Each number is 128 + 32 x the weight over its row's rms, rounded and kept within 0 to 255. Layers, rows and columns count from 0. Numbers have three digits each. The size before them is the row's rms in percent of the matrix's.

# layer 5 MLP down (transposed), 768x192, rms 0.214, rows 163-187, columns 0-191
109:174077164149085050155109140143095141128128061122119106145126170127142083123171126083160128127171120174150158153179173132116108169174127140126125158135135128111165092105081166134158156132139129096190136105142196167076139127118142172157115097121181126162176098123141193134088105092120166089169138174181130119148079092147156112109145078140115105164139149100085123093146107105226182110100101145160121128147151116187052133120094171100099162137163128159101117071156133150181131104124171182126104120160041077097168165175157166142111144103132145093143145113160120173105168116168129094
112:118106087113164084104119155129187113069136122097131102158124096121068131135093133150202082181103134194144097094128130131080130046144048133133114066143092133186112081146132124141117046129110148120120145140132155108149095169086186049115146134149091099135135149092122170159108090066114144118101140156128165176105136196112070109133157091117084124141106106120182126124160141123133108105098121125106127171117091173123143129125102095119048117131123168116107179137194106104159119090190133101188109165198173141128146123187094137080095140095133164149083146120168147146145099131125108090
089:131119105126157122095124140160110136094158173181092134134165116100140103129045143132102117113092126112096169113108143096127123157092153161161169051139111141161066130184080077083154077198145119140131058113102092111114112082133094101096099120149103160121038174118070147127086119128120093140162156140177173176101125176143098078124121157161145083079104181125143165117144144098129144116079102096117105093167172106087182139113111082139073131166085125098113166168095114099142190075144113086149104147111178135175176088189117115158072117130146126151129146126128186152092131164146114087
107:110106133158201116115107099141149157085141154082126149134152106127139109134030130133147156066132129196067126161123117082114146165195043133150146084080133175166105095141181134126178115138168104105107107139130138119131168105090196107101077126126120103144122100147064179123116112127147173124110109120165101179147119108153165094122162135180150115137222109132143173138183203128175105080079047151154129176082152084106141154124157124168096141181097161138132148108155114070117126130147120102121107129127115118145081121075115099122119120085128156128156123158101149166130130208148127084
111:188147092149157100187145122117130070088085104142128145122183155103110131191132054109135130071146121140156111169143128142090092131173147101109159104082148119087170141163173088139208072095095104173107180114094106108156130112134131157109097077159097156184159079120130089125118123097085093106108106113151133084118097160129075144182104143160144082126114152118065105148139126152146073192117117091111061119116120129122117139153194162064080132091169157128106167098092169107062116156140120100126156150108110072090093128080151125151098076093104139154140161140160129154119057174094136098
089:177122141114146180165119143125120126096121120127125143156110112148135162106147139111131137060093101108127115163104139109111056121158181134083139108088145148159098150133155153094069169114143084181175216109140138097111147124114150157128134095154096098146140084126177121088126064087109142179142164158098092109108179091101122084152133099100115120180107088063157106079156102093093110192157151123144098183127105202130103082127196081157179171156092122140210114095153115107159079148153148174126179104152098113114119181149122137124165105100135080175102081212154133130164095150160099124
105:158135106097096168074123126166099204162107150162159143153175160098178054160134178130105130130078160119096128115153107181076123139117132097091133118128205111122122129143123150083168099142125112105126086091135151078096194100122120130084188085129082106029125135103085082130133126111078169148135121068119170140153130189140140138065129133150124165131125108128101087095098207108127110118119181152091158157119203131096179111139115119159078139151097163092099135133144120153145136135132072165115082166091180103108094174118071102179083136131104144144136089111100114184101078151105126132
095:153110101082127123105145185077128135068114147118134153145117154114111122183093206061108140139094133161145152136159084100097104162154148148153099087144108101154055150136182107127185112176119106195110164098135148144126074147097149079109107133107107137132111111172117152188131138116132137135171090127115166058101088099105140078082156223147085105151182103199078124138116103155155077178156124190135089076061141110124138132140144201157106131154150121144137094152147157100125116186202149128127169176126160140117125118132113130125075122143145118146129084150171119138165143126116165051
101:124127126138052099100144130119130144142119162114137150142162099037119082117164114106060072104068156116084167117125112152166204217118138190125124122098119067163107126067136169141137114083122090160108109133141143174156085132127128178173140143166146171144113095090121148132138153122127134107124123105164069146128127137062120134124150134133178161133142160121139133101074145105087166065136129112082169117105147164093197172121162160141099121163140169117160170055128105128075193154083180138148133176128193143074148121116153080125118131154132069128177164135161115065120111087112153139
108:163150051111125196150139123120105138138093058130122166147123145123158175205132163130148058114144184143189117088142136147115095157143100109120123146127120105117177107096046145115129149095092112179092126127056170117212108074181171137068133138119098201139146091132107130141162085157085107160145112142145128176119138162145097137064104126126099169081146148095103114076183161154154131094102157089130138111122136095128176129134133105131102150116139197187092145165139142090128075125141183104072113144089079111157074113131089133152122133128166163112114141113101170091104061158144108108
087:166124106145097140154127137121128164166130124062125130138123166143110103078131165114166110161134176170155171097161141104127141080129168068102115147055162133101156154096075046029126161129098117148135131106174096116149149081107143137134169088122096169094185121094058127083105134100121158133206133136116178114139081108107143161151105133169146167181126142139118100124098097068113148159125071100088143157056133127157134166111156144125149130104135154154162165147187099131139156153162156130147167128165141176186159131149126051101084130157133108046195156155100113082117129104157173120
097:148129117159090122118169136149120166115110071150094188099069109097121145089132151080112120165176188107152137159149131148142101131125117181095093115168131166097109061156130157103102160159153179109163161178085153135162170135141128165135164088127168090085148126151108124077091110110125155174134166106085155075119185097132130110090173122146127166142160097083165142089082053139123066186134130149182142133105122127123092103128140098141103133075157129081107096181171110155163129094161111093167164106169162078100146126192124114043140096114097069170139120090126080159092181101080133156
106:087126122060132119110149118179151115133112128106171107130104128097155170146128141127168092115110102141106075171112113186200066131151124104160087159061125181161089158161163148180044089143143091113185112155132137098112150097131150170064077152049141140149143134154160186106167101104131046159102147134101063169177121116100084090193102113145160097097128114172147098127151187131114144097149123165126223135136109164129120167106072096157124090115097082139134068131177126141117123112119156131161142150071152158143127098135116124082124120112141162111133116104128110091107120160071112084
103:133127124103139116151159169169121145139103176142178184169138138116132188180156082106147097134182149124097140150062095151119121144120160153076100217138144160084114103169136173133117157155125138133138114123160134166070168112192176093105176124122128173114179119139169094058094116114150070098122136176130086165173160100112182149127173067128177197162135084132139100103090130147144139180125084102080095097116085133091156175088124143139140115116128145116140125127162120121111147136095160168153168065171122166180189190159088120103175162193125163148069121133124124120142174127106105121
095:119133195131117167203185095167109108180121131113170129093161143089121118092125076133124166182092110118073086166162159093171138112131148149127149170143107127119089113093141137104164163135138108090168128086196057145087144088137145190104150143131083143114108086201130178099118093117117163125099133098174105143163114087150089176089126108131148152126122160134108134104179151099126124161118123082120140147123037120118129118099125096195127108182130119132129160110104088172168108074142163126137072121212229141117107114125122093118202088141118120081085131111122092110153122119180103161
105:127161149144087119144081061104140090130095184107142089156096164123171145088140125132123130118129056081115128185170095139137126110138127123122182130136160108145135163094158143091145168127121138097170167153146098116121145111122143201117091120133127095176085072137106091114092106122037144088097120120138118087135121098139209120162124149147061141148178127000146132116198160167148174120097116133100132171097153090158133156108149113173091110114082182072128169155126120144141122169126111170095169132118141123111113122096071132148142181111045085102121123113192109126200150131119111127
099:182112099105087175090177114126139112173134157147081103091156121210163129118116113151147127145110172162096136110148105075117136086125173123133184140119191130158114151170109106193142150071181144119108118066104160123167142125124104150168111239171163146099054148163147112126132125121120160087095075171115157174132148126108122140157093185134133143125139137164111127133157145091203136139126163158203139118209140161169146112183131127163138106168179143129136158126087123160147189094085133152172113125078158167132139165133180134135123088083156088118135125106158202126135135161176120122
081:203112129130126109170145202100125176091066134164113112067098139107096175214165127125150166150129108179103131093092121127131127151166139163131103103145106155170184077127060142080172155142166077078152151137150095111158101149115140113133109145170132173165109154114105117176082129132160103146138128123177092112183198130187138116041129195098089111110079120140156120154122123172189149088144123149077128146137166057077087157124150119158135099133114129118157117146185092152132066146069138145135192201135107116171157143174153145132127156110129130110112080107117127116124118142147122103
106:128103098069148153110172175131177198069121184074128185156106127100126096099185119094087117172155131103137122137125071105156158138094109098174158159127150105144118089150130212132130101155120050132116093126144128129070188177111060126106141095120098122066118159118200127152132125125139119113122105148104130149150131079158149154145101135117139155101078092193018119086076126132107134110154093163129157103102080155139140189154165186166140118074107101078129104107114163137163119100128150161129117120114138159143128146157095123110138111137121162142145107166088125187132207077110159173
093:124134126106169141042090141160072146091133090165126125110097145197090164142119193161131154118115165162182173186193149126078184076149098123145130130147088085095163137126141124122151145113087144145123132144125157112119119028129135098106091147143083074124085110152110095165096156147138158156137139125102151201134151109125109114101097119068103115100129157131051142157139077139111119138164107101146160146122098118136070155115189166087137144108145108143121037080123112103168114095207077094135101124108123093107128203102152166136121110066143100122160117152147150118066127139164155082
107:126178129099113213187141132099163074103180151146109086181119106178071202165133118180163098103134091079126131115145100105123189054144111151136104146145143143073141156162181099126142101095149104127130068115137099114132116088197178080128134209088120103121077162157131162096144151109166136143085141099099146126144163133173161054123079157139138138112116128154098155115127137133134098154144133141130139105109079131103167131126142202202101099117144098113077148085090080148180106106162133106104112147172137112156049099123126164161108086134125118142153171142142177137117124178093138177
110:131128154131090157116161137076190148134146171157124078122122186149170097108067146112151144051089074180138130092103113192140148122082123136116093115098167101180131133132159179090073159053148122115119190148152101118085129165131181177148162125126108122160212120146063134072119093130067154046128151125148182087139117136081150168100156091144134140144089163109152111145156138139126134169086195149140094103157148103099126111182121132105180137173152140148149144133108164081104115118091067118174173135112097122082108118129123135118133131089095151132123103117200192116128136157117100077
107:117140137134157126100111182079130104104111109145144128183128179168109175206173138167116101122090169123074123150128133095077195084138111150117192078152133148073083129123143094143111112142138150112104063121063156125138135100088140143100185097121209151076181071136102173138102110144146177099121111097132108125084175164123127154138117179169118147161086114116162100143142110159048089171130075134093113108122165139126114118120133115156118139175135164183140120169095112158171122137134191175091098139116224098091139141153110128167191106155115104157111150098094154062112097131148170133
092:134124167089133159199116138132087091091110119169134132086136177165058160098121084137135141108152156122094037185122141119171158151158112161114180104150123140170114183085140116152103116167124081120135111124129119134100126154148101162132145159141168112117106090158187055140143158146180083071132166126117157094172115090141181091154086095157133135137044186133054126118175113097102133155050116106124102126142136108066120188120116140108092110177146091133114098137139102172183127061069145112155096102118126181120161071112148117082112106125076081140109098111137141171139097163091130119
111:122068138130138122130107128114133161150152125090140122145113125169167115119148089121158157077119140102127165123121102149135167173165088047101101109086163108107113188123154085142127106136126117160113101160106106133155156106112100142124115144042124176162088136111167134054169157159092085153155116098116073123145070115145135089138135147113095096079124128149112072060098128134136190090041115040113142113098162181157108109144194140120104186157087149175099130153071135165115120132152183174093162104120063113129110110111100102149117186190116142106091085172155106093153117162083068159
# layer 5 MLP gate, 768x192, rms 0.219, rows 164-187, columns 0-191
093:125175056165124149134077090150089097129153158165133031126158121137166154147108124113116085120107182153147099127103177114154139129135178108169118104094110047139129083115166123111123118155143125149135070148082090197146126094163193118148116133121122158107139072125176103101140106165173159114163099096114066111130108160180140104109171189107139180180099112108112124092141192166124160127149117165179113060148097089140173100131170145107124118125145140178123090144116089066123134115116127129104117108117141097106133151102110142151159102131108136151126186157039085209163183157130166181
093:142119160141099104169130161135131127102124121091197165101068135094078168084122095125159087163093124102085172096101106127141131130114085159132100132113101126181136145138125094097184113145099068119158192138121139152147109095147177149129091174095226132174124199126113114146104160202142137132163114123141131123150123172141173162116103155184090122130126182144155185184171102092121115087135104152136117099084133174154116124051175052134171091151119107143124104175147135148170119129079116114190131165147118171154120148114150152113130113134145155074147091075142095152209135127080106202
099:147061120106128084167104109156136064112174099143079167168112206108127124157136096171198119130089147118169155133101145129153134147150109160132089141124142176062106166195098127146101096133111148119098146108141110155094116084122111101123107097124145150093106210124126069203113088144139119078086083163092130112131087126101155131123145112113118055121095124115182115116099163138067145125124128117106156162159155180121066086124103094151158194181110085175149099165180163112131111118132123111156133072124111132125081094089123112128109091092125206086190143131164126080088114045139113127
100:107137174152107087119176048046099094171137168113077176109083129120101151092183091135184122110074067145140130124136112180151150118089177129160147129137111159136101105092133140124165083175120163158147167145116138151118074115124132138148124121125153141071123110102082085116144134151128127127088084112133125124103086061182147099179203151117099164189126111112102118087148174104118094170120081136153136169107098186145192122135095145080063133067110088156115134083093083088136133106181167153104097194096110164129112088149098140141176079149130149169158168128167144153140152119175129128
086:145130137114108119138149159167158154090129085058165149088117140081091166124131158157168124130142142110114151167108078138152173168111189161116168137121127111124121135124155126068150148093125153166164076117114045118135138173161090099095085165117100160111106137125107107051138137164148140155139136038169153071148112189141147098109166103193166075137127127141104090097091114167183126125168178159121101083063146111133111158127216126126095142088099161082094160131126135144054065167117096138139157131069082074107155078117096164115185122134123146153102181101158124165117139119153114139
096:130134120175111128126161127121094142050132112061072155149132093125091164077094136168123118204132162079105158135175142108182114206125168118107154111168096106166065127102157116118120165075100113166156089141145106161097135130143181081100165177125136163112154122162114184096125101080080135123128158135123134109196147185119074104152119118067124163141152157185113155137121138125142160082154094118152133118140157128169150146119173135125137091071141079114111150116135211132109105138136142147235064086160083168143112157163155098038126133138151107088104142117131126159135091102130135094
102:159080145152115150145046145090169149105113088092146116166131123177105143111135088127103109091123126154123121134070127177163176151070077155165110146119178123171086121175092150054132167136162186132118118148106108120125176077136104090140170090136136170077099122106119112108125156093080082115186115130100061150166162089110116127134134088090063123159133111108145129104113178082137109145142146159164120123108113129152143127139063137075152161117106214147097086132101157143149144076055126139187116103156172107104161167149150202140119116137138134123160162136142186176134045168161089145
098:108125146127115187136117131093162113083086199116180110155110127131142117118117187139156098114144132123066116103041167135154111160159133154151122150154147141127089119092144169149137163148090182141140125190094143107119156167186068110081106122110101183099160139121134135124161127129150134127046128164113145106192092157126114117124097106059151161142100123124169151109054091140114137077078164102106139160139141105081123102155124131096162127153066192098206171075107106118061131082080104074175170113121102057136203171122097172150129153142109143147167104119133147127141091161099148153
120:113127199148122151174127112134133165081191104116112168164063078195154119159098120109115164118089135143102107112092145171091078134113134153093088119093155063114138127156107137122126051082160165107154112183101090158149135123161126082150112155171170132113085117164085107061077171169124048186133130169101135070148150100101076140116120158130120116115089144112176113152073139140158133113166170108098071117118148097162097100090153150115164124138156117120203219167122148084159167170134132116186131139149104082134141087171145158109095120156148118106143116110119163146062127139129124082
085:055087119133133138141147149090119105065082143124086127122087124133161064108118136080123178167180044126147181180040160137151104116145110117122137118167199131164115109110152120120125097122110117134123133137128143117076194147176135172104133179177138089163132214106149074122133098112180138131114133118113125048120096152149185113132090117174103157053149118187144182132091114096156112169132171156137124119146114101138170144138124116158100174194142173082101187104150115139131103132177110144102086125155137181116136137144150155137200163170092129143080158137106172140107122131117181144
097:121154103135155078133130139111157079062118120143168122116122086079089123123104137111174090087150109102129180099121096160130080112088143088136173131116112111140179168132100095166137050133146104114170060095126137131148144097179101141141151118157178147089103125115152130135192229101104148203147108116132071066114139143093176098102140130112118162159140147147122114140159167112133177082099144097104180151127092128101070084173181098079092119150143131124082145146130112092134150131096193145168139185140144163151120088205113150145145083179064188112145136142092082145121094146188136152
106:089070137108136110099130091115112110166100169060085114181121101130109088098095161143150136132161125133107111118135156119156177124145114125107159128108165086190072154098116167063150126069120123077128177167194093119123145136153133149154154097080145129105153137145134100073134118099133126155114170162117126046193113180105158187144085177126116099121087136158186145129137119109124120192189167099099115136118082121150165133105147146092095080111119089042099118129093141103118121143108159179122184151150190154077192129148128102129110130173098176147118075109137050138192155145164173137
103:103121103146099109081136142162035119134123149106139092183168144132144109158110174101073081174069105143152161133094155100195189173095068109119139183105168114144157161150073108124109158163108136140159108129060083095080134100141131104217098185133115145102121097151196168095126078129125101092146104124128140140083119112157101156148103170123107108136130197111143096112201186143093127114035105115145116100122110156139138125130114171172123138112116113062092084127121093145081090130134160145120178142097139127158102114079124113138132126145135106074118143121124129134108220154162076110
093:131158165127118123134182140106081143118135124117122105134143126119163098116130109110170069089214045090089136129141066142126141117170167108074134080040089087131139164154140076147125134148101150079186169101175133122078124105122124122160133142096106130147173122118088187130098114151113126161165111134111093111080162077134130087130097064202136050142130130149168136152135129111109147087111176131093132154093114200114167119169153112110143114122170072158109173115180109176161151107106109142121128086130121072104112165093138094105125101174122169169179087073176104169110122136068152175
107:137087114129072121189055146052128153137119162182128203187100163151096143105113086104087152154160136160134168070111116078137127140103146110161176117111123082089105093138119096121113121107081115117182066137100180130152122135139120151112162109121083175154144148119165116118143176143189106070107062132146147135163157149123159091115084139174105151112132158134134141101136110134081110104130122180184145106128078131164091145127140109094161138164089106148101151106103167120134122141125187094128144132149122205122144156178074165043163056181139165167104113075175151168110134144183167124
109:131114041028080156106109066113103170125171115063136126072162097116140122150138139101175082122147135160096112115124151135106153128114144139131147122087189109138110147132110051132142165122185102154061107115107116125141168077165190076156070150083146198098131116135107093088113091058182150072126139159104136117134118108150140155158093115078145128096119131129127130150158124138152181152108123085166138120171162191092135120204071169185134128121136107154150091089103096143187157079093187150114147119104148131095131129151187150093115139084122121162122160136146159141120158100175128146
089:162118173119142153125128151129130118099143199135089109071113155127110147077159167114115081101140164114136146125124148118131180122164122126134100184147100115075144136141097117098127076177109195058145158120133160094068178137166074095119087084166139153114146132105179040094117146127103135174179114148096105109144099134101092112145112244136164135135177142138114160103087155115104051138078070156099166165189108098123107108093141066072128160125140122148120091160127170164127104125061142080128104134097094104118120156117112128130044098110138092144164098078117152096118116096148116170
112:092141080139107120150133092109107112095139117086134065106112165051106110098088095162140105128128140104135180095146179145095148129082092110111076084149071129134101234144141149133147144056148149159175114145126138095140091086144140131107129054138143134132196107100163154109163113155088174113127119223113086099157186193114134139139145135123095088162070138121153105116149095094164096170094127159063167133230133115099130105156098085141115118151126142143136132090125113193093149083101117108156107115088153142199151133101109165091127128123131168099099124141167153171131149155155079137
105:167071129113081128142096121122107110158125087136060122180143118109146130091118150111158092121196117120110139067116145104123135154208092199137141081139121172091093070124102121108132110171116081162152158119138183096103173170083181179111110083139160145149128119110135098121157126097116092129152105077195094082145096118106161087130116167136079144112101147148167125127211167112135083140080157063102088135080133133087095094133123120162059129142107139170120109163119106177159127095107203113162169170148144175130186082152185157102107136137096154149105108172167139143161156093131149180
104:158100112164110081131152124116103115194114127078054163134210107139184110113101122145115099085150142108103037171112152054129119164116162175219145138114097134138096059102115111106090145109144127103142080146164093138099127110127116135142160115123069158150083128120169114066095147102139087098149107167090105154086140085143125097148117179193105155123144153126158115102134174110146118198138158134130113124149110094104161145114189124129171130144136111090136122089106166090131126097101097157096167158074193179099168081127179079119165114207110126140146102141125097126133156137112140048
101:150139121130115139113134122151102151092179218103099112161142058111132165114127103143118073105154086127138078090195119115117176123159107160090123131146138131108107095073188116121119162073191098109152159121175098088180130089145113208137167111136153120118090109190137094158132120162088171154187168138144099117149080151142138123137101132177100076126131175156127101141130155091117112200084152112149111162124100125166107166137151156117096139080087139083197139069140172104121127141133134089088158092151100102096135130140130114079069141092151171146052077097165142134175165085184080130
106:078146115087083098118161095109100149105098160161087136108114096121112094118096102129170141111159109105133111113092089169150077095095216132151153130122135141116086110108156120096166133138157159103117112122150117184070130135087136072163133161122110126129142156176149135142097133107223159080077186116135137146126184106162107147089171105117125181148142157108082093131176138118125154059072100143169159122079140148177075092124125090049115184091124149091133146173106156095151139165159103126151185090188155127174179161218079100150118124143135128147142141134118158083129169177086102162
090:062069096106119143113092105122126105212178187121095123118108131126109174070122131119077069120102113155088100083140099151128121198123131132158185099116099127107146134123100140174127170159177137108171147182070192162144146182120107088126146173123137097114113071124160197124141103143123110119121146098131129125090088147152130124113133107174139146109182080101091125084070084113094125065086183159153178129115125123097107120120149118203129170146094131162092095099156077119148093149090078072125100140118118113112114168153088140104087071131148082145063130082110153204123154102095131133
107:123103095149162153180121165134121142110132177107130137112112132096120094128121131194167177136112063098086132114103131172125158140119122150151104051125137154105094190131153085097126154158105145124127171104110141047182137118120142121143124119117149102087140174154120096102134132109213041072181058145155120127090094177089158153152076171084091076097093172137061156130119096128097111148133113079138112147193076154168128182115095093073137145140099177092148153182167094106182162136107137142131066132152118090101164133089084202135093078129134130132153118111135120135095155134103106143
# layer 5 MLP up, 768x192, rms 0.232, rows 164-187, columns 0-191
102:074150081103118113117175116093126154033118182161124160074160165088091056182093198109100119090142130125174131108119103115113148114110197120123089180065153104103104134134127139120165149163149162132113096174115094159130075083118166122129139090134168118143151112086103088119154238175141179113108184083108100133137192094138188144164133116151176143152121159143129179147132089110115083131138105138133140095118112108115181125069153077100133145156137093134104123131075111122079135140073180134132110173137102151093141112092189123099185163123110185155145152133065135140124146134133144130
100:153092103115144140139172121153132139115115127166105138107184145119122129116119105127036131051134134159158195166173120101130089159145120178164178141138185127128164119109128143080076114134156206126151115101110116163082168127105078148138137144191121140137152079099141159080124049127120078123096147118193173075115165152128148126123160127095115080148114120120130153098148110188184064101074142077147136082100187120097148148113117098147135118209076177189094120170129135148082146151123131130083131127169107097130157104197143153103129130129120134162151127105042182158084126099094126111
096:190145151097118211107110189109081163160104087102133122139134084116149145111107166130111126146103140143089152153104182187141126151125132117094124113154132187135143148123122146174124117122120133150255143109120146127118100165084135113095157105099133093166126090155066131112149131089105092129143157077118139048083127115161128172182089153130128160114148187161114123102121126126167146148181248147075143107140058088150126157093154142073099137099110100094084124096102127129146141183141176101106162164109122113121168095129108152091163126068113119097169116124136115137196069155133161085
100:121133158144180191191111088105093147092140132122157160121148126165136098109173085114125178060044179123117125156139129106125076089127162084124177143119204098154103125125109078103167171163131108116182133119123144157176101176128107169104108119103080131187140101138113150128136082073091090080117160067182082102123083142090167107145122128137131113152126111098138108158111142174175151098096175047148113124112114126112091159161190094146172134152138194075088124158165099117135160117166089128101145158164113156087111105154122129103157168117111133121168102133201138140199101154164103171
090:151060083109136095133155079181155106154133099127105111136137180089142129158126148149081174159166134114146123129172152051106150099121110104194126109099109089103113083147091123122174136117157122126151193152041169151127139125116176109089132113136133096164074146127083111113164116172135107075062126082132127115152168136112142139089113163104151130099116163111075134156032157107132146077118141127190173086130115064166156126167111165112113136165074174114165154164116157098111150144170116146144144146190150124100106062170101169132113164167151132184158146138150072153059161167117169157
102:141113148118150094109109114075113137070131124130143139154091140205106127140143168149133165145075136105163128089142143113077181100149127112130138156224092090157146132092142071163069117159139199126077098099102162107186160101110125107116121107108131130106114142110143137061142136100165121148150114092122144128115125092184166154155160140083110111068069127148099198110091143149117179027173122176126174182137120130111080103186128167165145103168173143134149187133179123084094142155061151175091151108162109123151128108132126136185128098155116119189081128155130136188137144138091174107
099:109117102080139168118146082101081129129128082170165081110150069133118135093143162143084156199041167149127140131129121113143141076168133127113086127163138158118124116112088120043088092103138164141051103108137218159132125110124146084116134088159093146093149125090133170095119066169131076089125146161159143171106181112101126138106147134156104138146081144120156097104105123183101114079188138132105151060122170142168150119097125134140118132068179164099085126113100123162158145107116131075117123084092134067143101100035124130151156098141072131111118200135109120133078137180158151149
103:059153106118147180104201140081139055063113082122114133151118111035139181123115101158100125134096133132172122089145137144149113118151144115106079068140130150139136083189131114136110117110129132203124086162126149142130106132126092147137169181091110139123098170165153120142118081142173152116122163081154140155119059091093105164113071145115094083165123182083076126160131128157080137146156152158108158210120147132095113131181116133112148155145136250147106096164140151110106123107164157147089103213108137156162096146177087130059166126107100126093095111126114115103118140149117133118
114:153080145134110108144081164037153130098092180147108142108119096188188136116141137142113137109156137137149114141122161113114143152144070213124127108107161113115137142155094087103187039173133109101120116155120147114188147148135139160108171052155128136173180190132119073152141173120132088141114117121135131081180119151078154074175104095096196122183109122130110145158169101123182101164090131143099147161187096082111092181105156154142095163155121120116143095125126172158091086144162078062168095063116093093121110168116105087127108083128081111128103110158136106092160113153157151134
092:109128153116171104122101148161097101163110082154090154134144139177134136143176151072111070112187097118150157096145169129085137114195097081126150146149120102104100133114089121114143140087184111167114135120137130135122169097143139041156091188089156193071090140143159124100163118131118138107138201124155165154144116142136108118103124135161052135085171123102142162069150129164098132167134183105107094081104170188111121144176202137106114134129146071158100174083150119105134095094093110120153109155134133061124141135070108096129151111120109099121188202155131180108155115107113031172
099:164147095164160096152113141119065183121167107066052155109152061124121187141084074166094111082176086134172161156122146158057071143117153124139134136118087142152162119133071135156138056126104133137108138160111094150120136121113098122118097152166136144107124118109137124131154130194058161157158168180058138149119159134135136146121128147116155153144110101143146173137188111120145108154196135148100133099138133145117142164120151102075131144140193173117123090105125120099135083120150159178152166155086096097122135095096155127164095149051227105139191106148145198135053117116139136101
112:162203085116127172114119135127145148170165102178183160083124107087153149139110073139128083096122181074149131129098054113133144168139125126163122158166102166077159131114142058136075094198163115197152078109154173122182093106133065116151129121141096125137074085139146042079126119211092119108126098161197125154131109116171117133119104133142140123142109156064089127159145121150122150129147142120084128123115159102133157101148148129151124185047144165162149176174130124176114092119098134137121100108120147159155044106093148144128134141135115088152052094119144086168112120110139154112
097:105127137111135182124097105136159183095134158134078118047093109120140142143108110118116159171165097148136114147110097115114106114119104122150106099165145137170140166148180145105052063169135155159134131129137101121076084176163104107047117091108113158135117116142160126189139173137126179217101129120100110146168106109061128139127150160072057112109155109139111143180100114150161175104115100115116158087150119106136072145073161147144097082169168185178096133060140143124121139141222103127084068175114108113171156135084091140140143091117098170156132111157123169067095144175126157120
095:155091163094186100167099163116063135167166150177143158110104115168099127096115169116125182147088131097114131147119164099152150140147159119113107160136125129137129107094085121068105147163170184151067108121126027097139135129112094094098128099147097172154130129169146118116085209082128129218076123106161169128112117175151115162121140115076123116091101102187097140036120089177123115148214073199104181118113174081126148131177125087145117128122172150138047105126134132076135157132117119124152107122139139139135175090096064142146135136099120150123136136136114144149093111134092110090
109:146124201131157105108142096126073107124115141102169149083137109178074192156118148130139077089131098141113092108119155186185126168032135180078115147109166128100125130106105158164118115135136148157131173155093157162176192122150114135148156147086160140145120172170146103115119169141174084080100142140123149104118041157117094073095085104143140110139136194166172092160110113101151071157112145161129140129154130173129134093165126104143111174175121056172148128138106165137094123128103172119111122115161134171086122072067091081061179076108152156167150106118158073108135136093128147162
114:106095106069123124103122115125087100143127100121104088107165109138162108121154100122172099075138143157078085084162161153134118157149117133150120133083129103099106135162155082123140127109197046152113088122125114153134164075142245134131143162158112145149136171096116111060150056118137144099157116114085152136154084104082192130151127151082119149075141153141074165119163148139175174157097060080136141145146123191081071153184064187172192130119123121148120079103102161136153138123159133158109124111073130106113151098123146140063108157068126124118157073124124160136127116142128067160
103:092123110047074124158127085154166155103109079160106132170140121172149123075100141168100103119088137136172127141097128141098129144119121151132116102111129177162133112105133156118153110135153134154172118160157088143144080107157176152073126090155153153122146120130054170080140101121140138132128142140121165141112087098186104127104104135126148100137109081141177032157176083117122126121083142112122144113130081144136142156123072154096046121137104094092150145098141138113084120123196164219145147098085133116116143132158095082145242231138086126096108114172068150154125175113150098088
103:096100117174137163131175104067090107093122079139135186119143149138172073168119088126119079144053122095155112100153110195099110093039149156127122133110116107170177135117156173149143136171143151094113130129092097107160158119142091070136164079139112149112092080144114155139154092160128138094155132161140141118121125116191070110100173191159099135147154131096091094126118122124118136166118127109172119138117138174172167068097144134172156168055118163088105097077130199113112074119162096111092139091147143153085164135111139144146064139140123145149093143075097091120104189172041129176
103:086119096131155168061133120171148129084158049121183112130166111147156102120123096154129191119095116137172126156112186106163155104141110075112153177077166169092144159115179154145076126169115169147180113153098112144126147098175127170071102107103075039054069121111174089122118121114181104149098121115128151144084114130114113156105165132127093142098104128153111140147145141116107129108105105122145160147127105098104146166071145093164078146155121113120148084111112075179203103152041091095087136103117173122114101170128105148144101159146154156092157188103130121102141102054084155089
103:126089146099148154094112145111114153127149200056123131212171094140116127120132165097184150088155148159157110033159069111165135126087128131064108129176152072169104190128099084138118120108140153144131153110142166064132130106147125144143081148134116037080101172058173138143153142106084123128120101125113109130107154147110098132141092040135101154082146095148101094142178153157117131130190124153121174157109123140101130148163134117174133133139189069090133138139200041170100125125124127169113145081097158084126135125091128120112107144130149074151141079128150144122102139068124132165
105:118080151144147204119176144103132142135135158048154141135163100171117148105191165135125171131177161101139159148090120096076089101100118166043105104079132114154167105112155154090121142134177131064138106084178107115168129167161122137142163092131109135073068131107153075105117122146099111132174071194144148140070104170078098145092174112145101101144169128145152129087119105113123081101170169119109113117168142058163178147092125113157124114172142209057131138127133181127122072120152101150105112145162125131104093128157165098069130084141150100102106112139153121199145159086144089133
096:151139181102129129140110135167168133085102098126140117179126134153091154131208088205102068122144159076121107147107207068102159102138089102100140135181110092129140090090134136151130105099118164071181131080127187122152106115086107125110161122162095171120119124078145159103122128094174197148167139174122150107121168148122151116083112175154141120117136050087090082120157182152089151116145106139122120174158132126094169086104073126157175136123136191122136111137081181133142170092125156161123104142126152119127137135071086078130129171093075170154212103106105071136083099110162101102
093:148114122129172111107124014158099124159133064097157181067165129181129107072106077120117143133141126083066112178132177167091171126125161078157130113185123107094110124120103164100113181115093164150042127111152099113092148099106170110067166116188136120133158185102126032098140124089139152102165139143092188102150106153098130169117139123141133136133069111086129175143125173128136115141133108094162112120128185098116108171144177111160119144087184136139163173094134094128130118139127143145122156138164178091157086165160098135109154140169155153105118183107109073111156157128102077097
104:124117121173170152110115064132107116099087081187081073138133146125092187149133102093126096052149157130173158144120116135174057192105091067104130093167107175163095143052154126117126143140123187130134156143166138079130073125135117128163096101161123118080095150065138154077164169165086161133115147034159157087075116164133119166086155127105106109115095136144143220092158129156131105134107135165153109148162114112152140107130083148124146073143124091114149159078159134158145147116134088101088107143044107122130142149165094078079126105133149118131074112092107175144123168144105150118